config.yaml
n_layer: 24
d_model: 192
n_head: 4
n_kv_head: 2
head_dim: 64
d_mlp: 768
vocab_size: 4096
activation: "swiglu"
norm: "rmsnorm"
norm_place: "pre"
norm_eps: 1e-05
positions: "rope"
rope_base: 10000.0
rope_fraction: 1.0
qk_norm: false
attn_scale: 0.125
bias: "qkv"
tie_embeddings: true
parallel_block: false
init: "uniform"
init_std_qkv: 0.0594
init_std_o: 0.00743
init_std_up: 0.0594
init_std_down: 0.00429
optimizer: "adamw"
lr: 0.0023
beta1: 0.9
beta2: 0.99
weight_decay: 0.061
lr_head: 0.0142
grad_clip: 1.0
warmup_steps: 506
schedule: "wsd"
decay_fraction: 0.366
decay_shape: "linear"
final_lr_fraction: 0.0
batch_tokens: 131072
seq_len: 256
doc_mask: false
z_loss: 0.0001
train_tokens: 442300000
steps: 3375
dataset: "wikipedia_en"
Each number is 500 + 40 x the weight over its row's rms, rounded and kept within 0 to 999. Layers, rows and columns count from 0. Numbers have three digits each. The size before them is the row's rms in percent of the matrix's.

# up: layer 4 MLP up, 768x192, rms 0.0989, rows 719-767, columns 48-95
# down: layer 4 MLP down (transposed), 768x192, rms 0.0822, rows 719-767, columns 48-95
# gate: layer 4 MLP gate, 768x192, rms 0.104, rows 720-767, columns 48-95
up719 097:498465563499477520532462487509480544519485514518453558530521431526455457479544553454494520487529466511511508506416461415474482416529503553553592
down719 095:464493487503465490528485492412479514543511519492533469450486494465517526464453487592583493517412498537364519478537521540471461532497514497494460
gate720 104:454504475477502549521525571513490470453494493523519488553525521540518520461532462489552481582462475473559456465542500463492487541514435511479522
up720 104:531481556438576506510484442571545513482489431549557483491557509558564474528565554537463450472415501497496500473478568432419473524524471521472483
down720 100:517522506414495543527456493458464467470500468496476527503493536484473442490438511498474569546458478497523463551589529457474573435518534544470489
gate721 106:558483472448492499534528562471445455463501473531484494547509535562499495491596492484583553534492394497520560561508478486504540459517499478476558
up721 103:523500466498422582473503520525436569466486456580545556471432509454534450524463509474467530528519523474479527445524556482484562546495483508520436
down721 109:520496518428569508441540482533488489508553480504560451495434438453498473471456476515517550503447458499524495453426522545447554542455505498411468
gate722 102:411434561510525546543493532504538477491536454491481424444509421501503539494509484487585486513445431460525416511509534559537519462515570458511544
up722 098:493565601539496478588548452527499498560478483478444458585463475447565470534554477469482470507451553525537479527495547455530445589569470482455488
down722 098:475532562512485625501498496478456487547570537502492426538500460508535535559502503500470558512468463500450482471505592456503490559550469493496547
gate723 097:532514406499499474482482528432560531530554495507449485490492533476497480484558502555540507480507490498443443501492515473465457446469458547438520
up723 100:512522487500477485415468455532547453523503546496481572568493466462502554515371571480552493525487499590503545479538472544456464522470443539543505
down723 100:467491495397436450544498494531459506467457435542528517466479567508473484479494536474461480562489552518498516523542527446470510485475546497498429
gate724 102:454506488527463480439496548502502526556495498492544523506401520421499552451554486504441560535503511491457556526489493534478500533561467440467475
up724 102:503550546470499517434534521497511532539503378494511485494564602521502537493466441459523525500502449417541561511505484475479494477458545466513519
down724 100:500522540530424523519530497419505569564550486493532465458427504491494457490510455475474518562474520499469537522538463506497526477533495479429453
gate725 090:442520476581544519494437455516481588465517472518547514544526543426439478498583450538416516479560496506543477467510538460482526491480497504539519
up725 091:423458449513456539460436539445545498536524556447521590530473452470442469527478465569459446492564517527502525476491464456487504509519518543595512
down725 094:472539577553443501525498482445512430501483495540499384455480531499535504477469529551495507560489520495452495544548499619503466467494483463448495
gate726 097:475514498443416519516443582520575534496453509518521512497517492515521608439471527414474434483567539496465463482535504510426531420455508509499575
up726 097:481467493566526500517459535498459470492476445472501522518515489481523476515491472504492477494533516484480477553497457542449516526491405509439578
down726 095:498430473524480461509531501559505470496515430513428486526401536541493541498527540469510580525532527450423474497525474487440516499455536561483520
gate727 096:518518448564491489497484469502510503487519433434562554558507486520482461542445516480487557483489512492533581461567522545447539475493534395428547
up727 099:527488456499513502442510482461495532527521499463570529542479457497452450503511484526524522438443413511478476432501516453480537453501473518429494
down727 095:519483505508455527520547527569436432486478481482529510419495504544463453523512441521501470496505529499471459530424467459529558525480450529489473
gate728 099:551562568476504573518492510487552476474525462471467466502520499518544491520528544541506527486470472537568525552442480509478508493480469465518527
up728 095:498489551442526517531496583532518538522493489447486510480514509474576469433485605446483495563524516442487469527427493567480512460485556518500508
down728 094:569524517551581516459620488508489510542457494455549508504471567487474480523467475508511536536557466481491413489466537548545441566568462470578503
gate729 100:489508473515421468501571479467471510542528540409443503596542577434488531510576458468505497524477501513455561565486526501454572463463522488462478
up729 099:481496570527516459505565538466544513529495534450407499519551531504485468537459458473535489491467497487524520523458532493431564533542533502475425
down729 095:520497507578494492530489510523485486515485507511503499383482511475527518491540411505494438498482585487523505530455466506465468537500539512583474
gate730 097:511469402434487476511562441473505394457438549519512561502494545532539528566555432403482457444533482467527521494462549580520534467566485486523500
up730 096:492541471491512459502506448426519494458477528558539472549482483560530516501504509420531525517446546460495543498427537533459454510457418538518597
down730 094:497538509506510473492537465512515454484497504439496518477497511502512473503468473457446435482498560578544476511521468482501533468561497496508467
gate731 096:480469438543507472499479518567489502429514448442526511459536483479568523448491489516565548491447540508512473453538473539454435520484514560479502
up731 096:594450521478501521525560469457493476474547540559535459468482543538523521542538430475479516559554528537484468486489453490500582520487523522513568
down731 099:499431464519508503471538476564456411537468475524462456556556608570451512526528455424497563458494571512481408426522533508530498525438535529490507
gate732 099:518424529528484461499504555515504521575460440496470467476528518520502468542574481417446445478498514515515531454545493541524495507493505472452452
up732 102:509497527508517511575443425526435532457529535482506463511492456477565540514519477500520510473529521507455502571436503462529530560453508560494477
down732 099:539506421539476540515440519528520524505539503493491470480468473561492538492511424518526525522520487520534521416527503509511482524478568508466466
gate733 094:500557522490580609561485560525487466488506524486498500467449464461470442498517461568494522545541496537483497553529496453424478494499505447483557
up733 096:490581490490472458473464457566447474574533518558448525544464482537400521428523530516506451433457562510511497417487487475565585464537541526520515
down733 094:519491481616512480528509481453477484529467577461476484434486478468529529487499551530509491429568558484561524460544525477556505537526456396537613
gate734 087:484498427526455460472452464538520513483415499465466508466528490510548502462496500491540559479526487504517469498426492544461550510528485534501465
up734 093:577486543510478507558458548419484476510496501489519497513460498493551582480463419538478468476497521447504502439489464522519464556451423530478501
down734 094:484440436531509458551451489433556489482424560513394496528498542542495466479481461516473548470511513485503476446423486518498506489536450458478446
gate735 103:518511488491539536418521516513544468506452496535507546412472421495480558480501515450504482425525502518511458482506469488471496530484440522465549
up735 100:495414480563471495452525489432407534474541501528603507473587442458570547543485576519471507507566429465508561488484509417519479554517510463497573
down735 103:490551554517459550508459520442503472525491494499497472512459500435515454491480472498484447455430474558561514480519428523505357527446459457532513
gate736 102:425524517502517478516457495402458495505484548508502457479465494471549486577519555551507493486546503436540510501536593512516498445521545529468514
up736 098:460421530541528524556535447469463533478446454510472461507489421496401501538469455460538497512528484463482467426536521442469495453450570471582457
down736 100:503482446542539495411503557473544484465517536607529470467483487533432536494546455557418536520493498489517477455521503587508446560499468465543596
gate737 107:544501484531495553501537581465582560485485445471494504514504585480438508487472490503511462535502455478529531505459525558493514475527487533440505
up737 108:539454529462511469486506511494500532508478462469485558518483508482504519470507467487443533538466496467547546484528464491471496539510525455448574
down737 108:499454501491476491504448463515484485531561613487524452465518588455522485483518483468439534441515534433557470526511519520507527460548513506549476
gate738 092:460539551590554476455451529494505476511564569488521431475443479491567474478529448444448522451546494479407471456539545514527540524461515479505534
up738 094:454491554499470429545519484556544417443518562483520467494548510501451464471487571532502455493564456511547495534532502457466441552479461488469511
down738 100:551538549505512570435515431507501517500484529473477459442563474524517544492508512423567473433554497529544433500537566522471511517493547483547536
gate739 098:486532468437415540462513495432469504539486494447513381494539489485494489452499506481487513572537465566505498527512521503545537542528484492491547
up739 098:505493523466495466488525508518479535453391534452422506501438480550389519492585460520535491470467487538481487446470507487506417530527501531506494
down739 099:494482525569526533496485487527507445488486525443451532492487516397529481447551497572539520438445494492533461554526485463527510536555496471447483
gate740 099:493463477480474511493456502501536429487522568469412525484477511492507451554439537502497520548430538485540540488556503484522509496505449509470497
up740 098:432561460470470552521513532447487515502448548574530418481543463547447505531499458496467484456454506569504515522501470548499471532482497497513538
down740 101:455488445508535504479505449502405495511466456475533456540466575573444526480523433520421449497493549503501464472461502546520408527436502475427411
gate741 096:540512493470456522551428557512532460595552495436529456522434469497475532547493530517483450467538473492472553526454515480501491480528472520531520
up741 103:547442503558507481498465469492478506605494517499526491536489496459468512501461479513499464575483542510442428437463501503513433499437477503493487
down741 105:448470519500492489484537508540452465495492471532597538550499530410474491466570503506505532484508545476541532450440467486523522500502583501455461
gate742 091:463428460539467527496460457493449522506498517513468433470503451474483473452507485449507463433554471523520455388446396443467517458483561540452590
up742 093:458491501541508494550506531459529437529465465511569546498533534525548531511510458435514506508540510414473533488531490535498554539502502476431520
down742 094:491467430555462490490493512559465433557482498544475524446488437546511511514514450513467543417498478562520496476455495492536429537509509516510580
gate743 107:494439462492505506451482495504510590519488524449531503563461464474519537465525466437533519561460536531509520512478506562538430419503426472470523
up743 105:452519473484477474562471562453504483497534445509476494474508488520488528539459515494473520431596441461453468506492489455435474486442512535458473
down743 103:480510471509484518523501475464451466473458480495461498464535527486465513523426540546478431461525519538501495459483494513514502495457465561518458
gate744 098:463556486436516451457507456507528518428455473502435499505510544414528529532543454532473450558552464462545481515461483496466497435494544454507510
up744 098:580530523532438553468499511498534495499555556489521494449499520513543509483559537502437432480514463517551453480449556501519487535548422620487491
down744 095:501445464596547506449512538513426483500420463505504528456441429564499501572488470524531557511485493514538532527504598490525458509461486498507465
gate745 104:493459492484475434508447561441425412459520535474462530497512556528490502546465544519515576478521542485521476544560479521478518495555504474488468
up745 104:468427499479464406433510515515527521490543510532466509487537506491523523494511481557513524468522532538562591501567484498446491502511607526480518
down745 096:487517477510559502485528561476487474476429494560458515523507584463471472543490514518493457497550569436487448487516494514474445444480541567515431
gate746 100:493513485469507526465535500445466491521545464464515476524494431471591474476498554454464588470498486519542477546566440519554580504464519445539548
up746 102:565522512480488538513447451492494507471482590581531514508478499481508556474530473547571533442488490448500442533544482496527509471426514473453520
down746 100:437545482484495524512438487518476453490503496543453595544511487479523432544501515532396553523510498525532507445528456578521485454484416517445472
gate747 104:541470482480524479451464498537542471555553462499508492596548523495538496486488454513507524484515539492491582572456531503503506549511468546448533
up747 103:547514547469483538476499516459524587437490497500478387468568428539504440483530474427501561523507549481499472516545544564498564494496488468538554
down747 105:458446518490530476525400420518501476512573520529481476498525549504529552420514529495468549552448506502491541437596497543529536492486562513493483
gate748 113:505454469467480488513483514502474454595439445461461497506604516547486509488519528501535448510493497497526551536534499554502475439595495459415536
up748 110:484441449541498446536463530530446533519425536513484505444441457515506495512547442468478484577515473472496522558527515485437489523519480529538525
down748 111:555446536532521498540517486442586542403509553537563477504542493475492493534504496483472531460482477421487471433541506512504531444477531448526540
gate749 099:463448476502517486505545456498501588511450524489496503538454483539524577544409522452564519435503397471506509493477509489514475468514456494420579
up749 099:496470480517491467557496478504559472551503485536514435441473474513464503546473516480530484482492504433462533471578514529461468502490485466471476
down749 101:520467531483508472524469437491545475488501511502463550531476520465489469465576467469490501546484481501479521500576519456493477468483538539464516
gate750 099:539521504572526462522530495408493470494581484490614483457504504484546496460564512546549588517461506526476474474479496523481526538504500509438520
up750 097:568430466553573427425541506494549536568402533502492502560451467483510544476547427520518468494569456438493530502515519557441500511548502547458485
down750 093:523452487601570515434537505516505482548544534481470404558513511526531467540549395499576480498618491503472461515487534526483482463529572481533490
gate751 100:457541457509547541439559494470497503469514532477528468528515550508437437492452493450510447519495489411586489500524490507456542525515469453473561
up751 102:430519493518469559527438483411443567562518528495478485509494481481479490499515455530481439433551510569577476520469479463421519503481478499592448
down751 106:524453442549450512500448530477492530536367467495529500516495530529465537465512439548430570536449522592464459471514459469427532515531541479501479
gate752 111:510471500524457544475525514454512470487567543528532574554487480474537491460483545461480562546461516516463482455509519510425456501600451506507560
up752 107:494577462494469565513483549550514500573416548514569458527513491514450493480513622498520517532535483568479577494497562506460540554493510535508569
down752 102:502521408428483506499528481501444607550517476482454490523468564494471528502465496559485525478540485517541510568529573542515516599469526567391512
gate753 101:452563492482480527511427500420515490417410486422559508514484450481428486459546552479478527460478518486554464483464484508451508507503557433484474
up753 103:527489540516496470531546581506447453479514541502443498521467571604538491568438498459525515500517492479405503480480555539486431434508496441477440
down753 103:557498524545455535450482540474477519499544569471489405569524509425485500555435461394457545567469490525488445451501493500574522477492500478459519
gate754 099:528496529442466556465544415426544493495509459479454441507518421457447495476491465560527473520451548453532529455510533485377480423508520494435560
up754 100:481450452447445473523449384500433437535505526514506519437505540456469519504477495506485474447548510599494527451478531473455497460572446507493512
down754 100:478458531506473491487473498513462520497530526463535548488488474493494500494466489463527542567452510480524497409468460527530555468502610540490529
gate755 102:501454451478487541525462421532504500509498485478547500519547498496479470439473502449435560481446491519427580468528559558518562450497534486544482
up755 102:467581500499554510529511569544430458428507466497579451467532471494491466525513508489506497437486531469493486557610487579449529488450476513518495
down755 100:559451488549576492517551438532507483472508530493493526521488463475514534524558521520466504524471496560442479526564516438488510464552541463440464
gate756 107:470485428596411539456495520448513447498606507490513514500463517460459461524422439459483567503508462428490477475471538521573461491534500476473560
up756 104:502508514496469482451508456474532515559472486540531465570534507451583591489382459514518449474495555539531441474469488529441542481487530523459477
down756 102:431489473551508511562515594524528521527514507462449467488506539508415450463529493430506486524505476473497494510448500555474459528478421524498529
gate757 104:495447524563517478489514517496463530501529517507425506553509537529539494546507454425508525487534503472403548559513485482502499434485492543515528
up757 099:549509581465435536387558540518514538490539537465471464525485588499501531478445497472453501485519471547416525457472542479465527554484508492504504
down757 103:528529583578496459531426514502545546490535491556524520497465526445492484439506551424477472510587439534513549520586432488494532534486514511526421
gate758 092:471571514585533531471567523472462540515573462443536530559483524470598554527520473556414524510492523486544418456502557466537492492547545601500522
up758 095:455526521439455449494524514628538435551437596482475504516451506504584435459542448506498485532550521513554501503465557546482531482494401507555510
down758 096:449510470526501490553541499514476482511520483535478402543469551491488499636435505493453540488509463509434559586533508461476504450410500487485515
gate759 102:475478481497441548498492517479573496541518486468542514461471464392437500522449578475457502457479534455440477420480516505502533506487440519537515
up759 101:446452493443492475451500536514509469538585455467473531496489538553555485548435472514504513466574498507500490537589532500477540521552456498491547
down759 104:531446493558538525522481421499445571527510553467511528466485565468505536544512513482532476434447558482485439421506491510485511485495450454508464
gate760 099:481530461417499539537486505460477500510493416495515536481553474541543558430509452510467476452477540532537538488442522490516489477594507480566490
up760 097:495478489480482464484571519501498515554507545551505493491570510509498461519485544552418557541479470476478512506520595486444462532509514480444470
down760 102:460440536479480585462435551536582460468519556435570497506500470491495465539445469484510484522499534487547497492509493516571506531490480475490561
gate761 104:484458518497524528427582520529441541537453452504474451483513503494526492501445520509502593558507452460492517471472584449516530572555428427552480
up761 110:505554515553484533500562492435545558485505535548513496548453500472529540481466445474485501456439545505513510438493463487451488442532561535513542
down761 109:523488511440456510456530501504493479536451466501516493486535544422468471490492464516555434494453511465540542509462478504497573562449502515466467
gate762 094:443515476489580538465573529472491519408525451485420535435463455499456517453510456496496505464491509498462492476410466568566456482498546486518535
up762 099:535592499478605496577553509524515511539578506495455533496539575495500480535531491520527544520534546489458518486491561443505416533548511431596430
down762 098:454542505460506437485402515489525464534471523512508535440494463503491563441567499508514442485520525475479474456563487504549513536466501459566519
gate763 116:466550476559492466465490472478483509527482550464504451480456449483562546533516475550514537470561438446551504435490560514521520481508554503498598
up763 109:502500472529436498533479519526523539511471494532531502487455424451559454446511492530386485503558452438497531529503515478527519510573465484412523
down763 108:477508444586504537472439522491501509520437571469511505516485454403488491444491441570503555527494444566518516521496482511527496499430496462533489
gate764 104:500558494481503512525564535494540441562516474533529569564516440515513477497516524475474530552446469463528515543439509524500494408519579476501489
up764 109:479476478495543499510500534550504448547533479524518461423473513454619526512529477600470502459446474500486501467432490475514444489473522445440552
down764 107:497556604571525558516523509531498562456588496522536499576535446517510513521519521498506487536567426506476528481535534439471496489544620469556566
gate765 096:516512478524596505491562527494476563503521487501421528481481474478446496489527534530551521459572511526496508494542515527503537507557454495454534
up765 096:523530527515521487540552527476466435491477436430478516541455492492474469492455471447521493577474527419460504473549538544513533508466528442473486
down765 098:568415510476483507452484510562494532525552535469497491485542484484477474462591574494510478460507449544534464496455473492564498433503550546542534
gate766 099:480563478524502527561509587478557579487498487518497542495492515526434525436501574504464500592523522462383466494505501504493511528534475489479563
up766 101:515509487458517482554424519477541472523517470534504436487587501537478487497511457506510513457555496528573496545413508531504585531480528518525578
down766 104:478466509574537543512491475467463517455439493517505517497449505460473521532437491533472453569491501496507472538515461499505470523509537430510487
gate767 110:446491574559549468534489501513489456548462489539475542536502513500556491483510495512518569599555481467497488470574507466485509446482434462435586
up767 110:471530474445510489558520487478496517546450484445409524453494495481539522498532511567509448543467504481458516476505456507450501515547588479573495
down767 107:500536573482439411535548481468461424424473452534435426531559491466502536541451525494409434508520515530519488526508460449454559493501508523519497